Weights of a small transformer language model.
Architecture: rotary positions, no biases in attention or MLP.
Training: 180M tokens, 2739 steps.
Each number is 50 + 15 x the weight over its row's rms, rounded and kept within 0 to 99. Layers, rows and columns count from 0. The size before them is the row's rms in percent of the matrix's.

# layer 5 MLP gate, 576x224, rms 0.0794, rows 556-575, columns 56-111
097:59 53 55 41 79 70 58 78 54 74 73 52 32 64 57 38 54 50 41 50 48 53 52 48 65 44 54 60 50 67 48 63 64 33 46 32 50 27 56 45 62 12 59 27 50 26 47 19 68 41 27 56 62 59 61 63
103:65 47 39 55 33 59 55 54 38 50 33 44 67 57 48 24 42 21 29 35 46 54 44 29 60 62 16 73 63 39 57 52 50 23 57 67 31 64 64 39 23 56 26 37 65 67 26 57 60 45 50 63 77 62 61 41
099:50 58 19 36 57 63 30 39 48 65 60 49 54 56 46 17 51 41 34 33 74 57 62 45 38 56 34 31 30 53 61 50 59 41 68 38 72 48 51 47 79 52 46 48 58 51 87 36 57 56 43 53 31 54 61 65
095:59 45 45 59 69 50 47 37 51 44 41 45 37 32 59 33 45 56 28 40 50 70 64 29 25 53 29 63 41 57 60 99 61 54 51 65 48 68 65 31 45 49 76 60 48 60 59 58 52 08 48 60 80 58 32 35
095:43 61 52 82 52 54 56 63 24 28 44 54 44 54 52 49 22 54 38 48 48 58 32 60 32 52 26 60 44 48 29 53 53 51 62 39 61 87 42 53 43 43 49 34 77 28 42 55 38 60 69 47 61 47 71 56
106:34 64 38 74 56 75 73 32 37 69 40 27 84 75 41 66 56 54 63 46 65 69 35 50 60 48 48 68 51 72 47 43 75 46 60 19 82 35 71 19 27 56 46 44 56 43 66 52 67 65 53 39 36 40 57 76
101:66 50 80 62 36 51 22 38 56 65 80 53 57 58 38 51 45 51 58 57 60 42 29 38 45 42 38 33 50 42 31 41 56 38 34 66 73 61 53 70 46 61 44 25 42 38 38 72 69 37 33 41 64 75 59 64
116:40 71 45 40 29 81 46 41 80 60 28 56 58 60 70 45 67 50 25 59 32 48 39 42 29 53 49 67 58 59 67 44 79 31 76 68 69 68 24 39 56 46 93 48 61 37 47 65 58 40 46 47 51 82 47 26
094:58 28 51 22 31 41 61 64 54 65 45 31 58 54 53 49 51 67 50 46 69 45 40 50 70 56 47 87 27 65 45 22 55 49 74 72 67 33 63 59 51 32 56 81 38 28 63 38 46 81 39 54 61 86 47 64
099:45 29 40 48 47 30 34 60 31 37 29 56 52 47 51 58 50 48 59 65 42 67 46 39 70 65 48 47 21 43 39 46 21 63 46 18 26 48 66 64 45 63 61 66 64 24 45 73 43 63 34 62 22 50 14 58
091:66 68 32 49 57 36 78 47 61 47 62 60 60 34 67 28 20 58 72 30 35 67 53 45 50 49 74 49 32 37 53 34 49 31 46 27 43 45 60 55 62 45 35 44 43 34 60 75 57 43 50 38 80 85 46 44
094:13 47 45 11 48 52 48 64 60 36 34 50 26 38 35 68 41 49 52 24 63 45 68 33 54 45 54 59 49 26 72 62 29 71 59 60 65 61 52 87 61 42 61 49 18 88 25 50 61 37 68 57 54 32 48 60
110:36 19 47 88 57 51 44 26 37 69 66 28 81 53 52 43 58 34 47 55 45 46 56 31 47 45 14 63 59 20 56 72 83 75 54 46 53 38 33 48 43 41 43 57 45 37 39 55 32 50 43 51 48 43 79 48
098:26 57 44 73 41 46 38 41 32 49 72 43 57 63 56 65 57 51 42 31 63 43 55 62 55 74 45 23 58 60 80 35 58 62 34 52 49 33 47 82 29 32 13 47 50 33 65 55 70 37 45 53 43 77 16 43
101:51 57 46 50 41 45 43 47 64 56 57 51 74 45 37 63 72 44 37 28 38 27 48 91 53 35 59 49 26 69 40 54 77 60 42 38 34 51 58 34 50 63 39 34 47 71 39 61 56 65 45 31 48 43 60 48
089:66 36 49 77 54 20 29 37 42 33 37 53 56 40 31 50 57 60 61 31 72 72 62 28 40 48 56 61 65 43 63 44 41 35 52 57 42 68 41 89 66 42 53 44 33 37 31 51 43 42 70 81 72 46 41 34
104:60 49 54 38 15 38 40 54 62 44 31 63 47 58 73 25 39 56 66 37 45 45 52 37 53 66 51 55 52 68 79 40 59 53 41 29 54 83 67 72 60 59 35 76 17 47 31 18 50 62 43 35 89 34 61 35
106:48 58 34 41 51 52 38 71 66 24 45 32 45 53 69 62 38 33 73 33 67 35 38 36 21 64 30 51 54 62 35 50 61 46 59 54 31 54 57 50 42 25 62 40 48 63 57 69 75 37 27 65 59 64 27 49
098:58 56 47 47 42 44 38 76 56 27 34 49 78 23 30 68 65 36 44 54 49 34 33 31 36 50 71 72 77 53 59 72 56 52 31 78 45 46 40 49 35 52 18 48 54 44 51 74 40 16 55 48 24 42 62 60
102:59 48 55 53 35 75 38 53 42 69 57 48 51 45 40 18 35 45 48 25 36 45 65 82 40 51 56 38 34 71 67 58 54 74 67 53 29 39 39 45 43 60 60 70 79 43 57 36 49 55 49 46 35 35 49 35
# layer 5 MLP up, 576x224, rms 0.0814, rows 556-575, columns 56-111
093:42 39 43 34 52 53 77 43 43 41 66 57 42 66 53 23 56 36 37 39 40 44 36 61 83 58 61 30 44 37 45 51 51 36 46 31 40 70 55 42 54 60 45 57 64 38 55 50 47 33 54 40 48 38 50 53
098:44 38 84 51 86 51 69 67 61 54 50 69 41 78 38 32 42 64 42 60 59 74 39 74 29 64 66 56 25 34 42 57 45 27 37 75 39 59 48 41 49 74 70 51 55 49 43 56 43 24 33 68 51 45 49 47
096:48 41 21 47 58 27 53 42 60 65 67 69 27 59 48 46 46 22 60 31 55 60 62 66 68 53 65 34 57 47 54 65 69 48 44 22 49 64 67 10 57 68 36 53 34 37 42 26 48 48 48 31 48 23 51 62
099:45 46 41 46 61 42 61 51 44 19 43 30 60 72 48 54 60 40 44 40 64 72 47 33 32 28 82 63 51 58 40 61 31 49 52 33 40 30 80 31 79 40 52 43 46 59 44 81 53 43 31 65 56 39 38 44
098:32 22 46 27 48 20 41 51 68 68 57 42 32 64 33 54 70 56 49 59 71 32 59 72 73 45 54 50 35 54 76 37 26 46 40 60 39 61 48 34 30 34 72 52 53 55 77 52 33 55 46 59 84 50 64 42
101:56 64 50 34 22 32 59 53 52 31 56 57 58 44 52 62 51 37 55 62 26 78 78 50 20 45 54 71 60 68 65 64 48 49 46 30 50 68 24 50 57 69 77 56 55 65 66 40 52 20 50 53 52 34 33 33
103:39 79 50 30 72 51 33 79 51 35 68 43 38 55 54 63 83 58 44 39 65 41 53 58 60 54 70 50 25 53 43 43 44 62 33 39 46 48 38 46 75 16 49 30 23 57 62 63 75 54 57 41 53 73 64 74
096:49 69 52 11 60 58 33 25 49 48 81 46 63 54 37 43 43 72 55 45 47 34 50 37 75 73 49 20 54 25 54 74 29 58 49 65 52 42 49 69 81 42 60 23 38 66 48 34 58 71 69 41 77 36 64 81
094:66 62 56 62 13 57 52 45 61 47 58 55 51 46 52 51 55 43 70 52 72 72 64 75 52 44 64 41 63 85 18 50 40 08 38 59 41 68 49 48 57 30 46 49 57 55 56 32 56 74 14 73 58 29 43 61
097:38 69 73 63 69 54 50 40 59 66 88 58 62 61 50 65 44 49 48 35 59 25 56 08 53 54 50 17 51 39 40 27 47 66 57 74 60 30 45 46 50 72 30 41 17 60 34 30 44 49 49 47 47 59 50 27
090:74 63 64 69 40 52 36 33 43 59 32 58 76 36 72 51 49 55 40 57 32 61 75 57 47 59 79 45 63 32 63 67 44 66 39 37 32 28 77 52 24 32 55 59 28 30 62 71 74 54 61 45 56 30 38 25
096:49 24 78 72 80 51 42 09 58 78 29 54 60 52 39 47 39 47 66 55 46 52 59 41 55 39 56 54 33 63 30 59 39 24 43 43 73 50 48 19 61 66 49 31 33 55 15 56 68 26 43 59 48 55 44 70
117:66 65 71 43 35 56 80 55 58 32 50 45 50 46 29 64 45 48 52 33 16 60 53 62 39 16 48 30 59 46 49 43 65 36 33 69 64 43 41 33 61 44 88 45 37 68 38 37 55 57 39 26 69 63 55 47
101:59 67 56 42 45 70 46 56 56 33 58 92 24 41 41 68 39 62 69 70 68 68 67 66 25 43 54 78 82 38 33 74 72 41 32 42 54 48 58 60 73 42 47 37 26 91 46 56 14 40 41 56 51 39 46 56
100:44 39 41 40 62 36 56 37 31 13 54 45 52 29 31 65 62 55 18 76 42 35 37 59 48 60 64 66 22 55 35 61 48 46 52 57 61 75 54 30 50 61 57 71 55 72 19 64 69 65 29 52 53 24 44 52
093:31 34 40 84 34 46 21 61 73 49 46 57 33 48 48 30 61 29 56 54 81 40 48 58 37 37 28 40 61 78 51 59 47 55 54 59 39 66 47 70 17 54 57 42 38 56 62 51 58 54 64 64 45 58 47 65
100:36 50 59 30 65 64 11 74 55 39 36 50 44 34 85 35 21 56 62 19 46 40 55 45 57 68 42 53 63 40 44 66 64 65 42 40 45 60 34 53 44 75 45 40 28 48 56 51 39 65 49 31 72 56 47 40
104:58 46 71 47 46 41 51 54 51 67 44 37 29 57 79 64 52 62 51 34 45 60 66 46 45 49 59 47 88 62 46 63 67 50 58 40 65 36 56 63 45 36 65 31 52 62 53 73 38 52 59 29 48 66 22 48
089:62 57 68 42 56 33 36 61 63 43 47 48 50 81 51 54 59 47 33 31 53 85 48 62 47 55 23 43 50 42 42 51 65 61 65 09 43 66 42 51 29 19 60 62 52 54 68 54 34 41 43 32 62 47 56 22
104:35 57 68 32 52 52 26 52 35 52 60 44 46 54 74 39 43 49 29 30 39 46 64 43 62 23 48 47 37 14 40 63 59 38 61 55 71 43 50 34 41 66 53 70 61 52 73 61 68 56 46 61 42 43 68 34
# layer 5 MLP down (transposed), 576x224, rms 0.116, rows 556-575, columns 56-111
096:44 55 57 55 47 39 61 52 61 56 74 30 55 12 69 65 53 54 50 31 46 57 27 69 68 51 50 15 55 35 59 55 28 45 43 40 40 60 50 50 59 41 42 64 47 24 60 34 30 17 44 75 27 60 36 51
097:31 62 57 63 77 12 34 33 32 44 49 56 45 47 17 59 45 31 51 19 29 51 39 52 64 64 17 58 58 49 57 60 65 47 56 39 43 47 60 48 67 62 47 48 70 52 51 81 63 52 33 37 30 32 56 43
100:60 59 40 32 46 60 45 81 61 60 58 73 42 31 66 68 63 36 44 56 36 52 38 44 69 29 30 54 49 31 75 61 36 59 87 43 39 61 24 38 48 41 43 67 53 55 60 43 49 63 47 38 44 51 26 51
092:51 49 53 59 70 27 44 51 47 43 13 60 50 44 80 67 63 65 63 57 53 35 36 34 30 50 58 47 60 60 44 35 85 54 69 34 83 67 72 22 41 52 50 57 62 39 70 67 44 39 39 75 78 59 18 14
098:68 51 50 31 42 53 58 61 43 40 42 71 48 61 72 45 40 59 39 52 53 49 55 15 50 41 59 22 49 39 58 19 65 45 62 42 55 31 33 44 69 50 48 45 54 60 63 43 82 39 77 62 76 56 65 28
103:36 43 71 53 49 63 26 55 36 58 81 50 47 27 58 79 43 33 64 30 50 34 53 72 32 39 58 39 58 76 36 56 48 34 58 64 51 50 52 47 53 73 60 39 49 19 61 55 38 75 46 43 37 68 74 60
106:27 72 56 37 50 68 50 32 72 37 43 70 86 62 39 53 73 55 37 60 63 58 51 62 78 73 55 66 69 41 56 67 64 45 51 69 36 55 27 62 40 39 63 67 40 85 23 51 42 43 48 39 66 75 57 04
103:60 26 45 95 66 50 57 50 41 38 44 63 26 62 28 55 40 42 63 57 40 73 83 70 82 48 73 57 62 63 39 59 69 31 32 48 58 49 69 32 26 46 21 55 69 44 17 46 45 43 38 44 48 44 60 48
096:50 59 37 51 63 39 44 57 55 33 70 54 27 23 70 55 73 16 71 53 47 68 65 46 45 64 57 16 54 48 48 44 48 30 63 42 50 39 42 61 36 61 55 61 56 23 39 64 23 66 65 33 51 63 51 20
099:56 63 61 44 74 45 35 54 53 50 68 51 22 77 55 39 31 74 40 39 45 42 29 65 33 53 52 41 55 52 75 47 42 59 42 43 40 54 47 66 84 55 44 23 59 39 47 37 65 36 58 38 48 36 35 73
092:74 48 46 42 55 51 56 23 72 51 43 62 17 62 40 54 49 56 53 55 46 76 43 56 68 35 43 79 66 60 57 62 63 45 61 69 58 40 48 37 41 66 37 63 74 56 52 46 54 45 47 24 37 70 28 68
099:90 62 70 63 56 45 50 72 32 13 50 62 67 66 65 46 65 59 48 52 34 59 45 41 60 62 45 44 31 42 59 36 74 35 40 36 43 55 20 57 49 39 52 58 44 59 61 67 71 32 21 45 47 20 62 73
111:51 55 56 67 51 71 42 63 64 36 12 91 53 46 54 58 24 47 49 56 68 48 60 40 69 24 46 38 46 51 64 52 35 54 48 60 63 42 77 52 59 65 47 50 52 65 47 83 63 62 31 47 41 59 36 35
098:54 36 45 34 26 61 43 57 26 59 71 53 29 61 41 12 70 62 30 46 43 55 35 34 47 77 51 57 63 61 61 34 30 60 55 48 51 42 67 53 39 67 71 52 40 31 60 80 52 91 61 59 49 36 62 51
095:56 58 52 65 43 37 55 42 38 73 59 41 51 68 68 41 29 43 72 38 52 60 61 93 78 70 36 63 45 45 35 49 65 53 52 66 24 51 28 61 38 45 48 33 55 63 64 40 62 49 68 59 77 48 39 68
098:64 39 52 38 50 29 53 67 48 42 54 71 35 64 30 28 58 74 24 40 32 50 52 54 71 38 45 42 17 54 50 64 57 52 50 33 29 68 45 53 55 61 54 61 68 72 41 54 56 74 44 46 52 62 67 54
098:72 19 58 41 80 55 28 63 25 29 54 48 47 44 38 54 35 63 55 51 28 35 56 64 36 30 63 47 69 45 46 64 54 62 53 47 25 65 34 29 53 50 14 61 45 42 43 44 50 24 55 57 57 45 57 64
104:49 71 29 57 31 58 36 64 28 62 50 45 65 14 53 04 65 34 19 47 39 81 61 40 31 46 48 50 53 30 37 39 34 31 53 83 56 33 47 71 46 51 47 26 18 57 47 61 49 43 52 70 78 55 52 76
096:31 62 57 23 33 39 57 45 67 13 37 32 55 56 78 71 49 38 52 64 27 59 81 40 47 33 53 27 64 51 54 59 68 39 49 51 31 50 30 51 51 41 53 39 42 42 33 84 58 44 50 20 48 63 53 49
107:60 32 29 51 60 54 55 49 59 65 45 34 40 48 55 53 77 82 35 36 52 59 20 76 55 57 41 41 47 35 60 75 35 30 37 41 49 61 55 59 47 62 23 50 41 19 27 68 47 62 46 52 43 72 70 68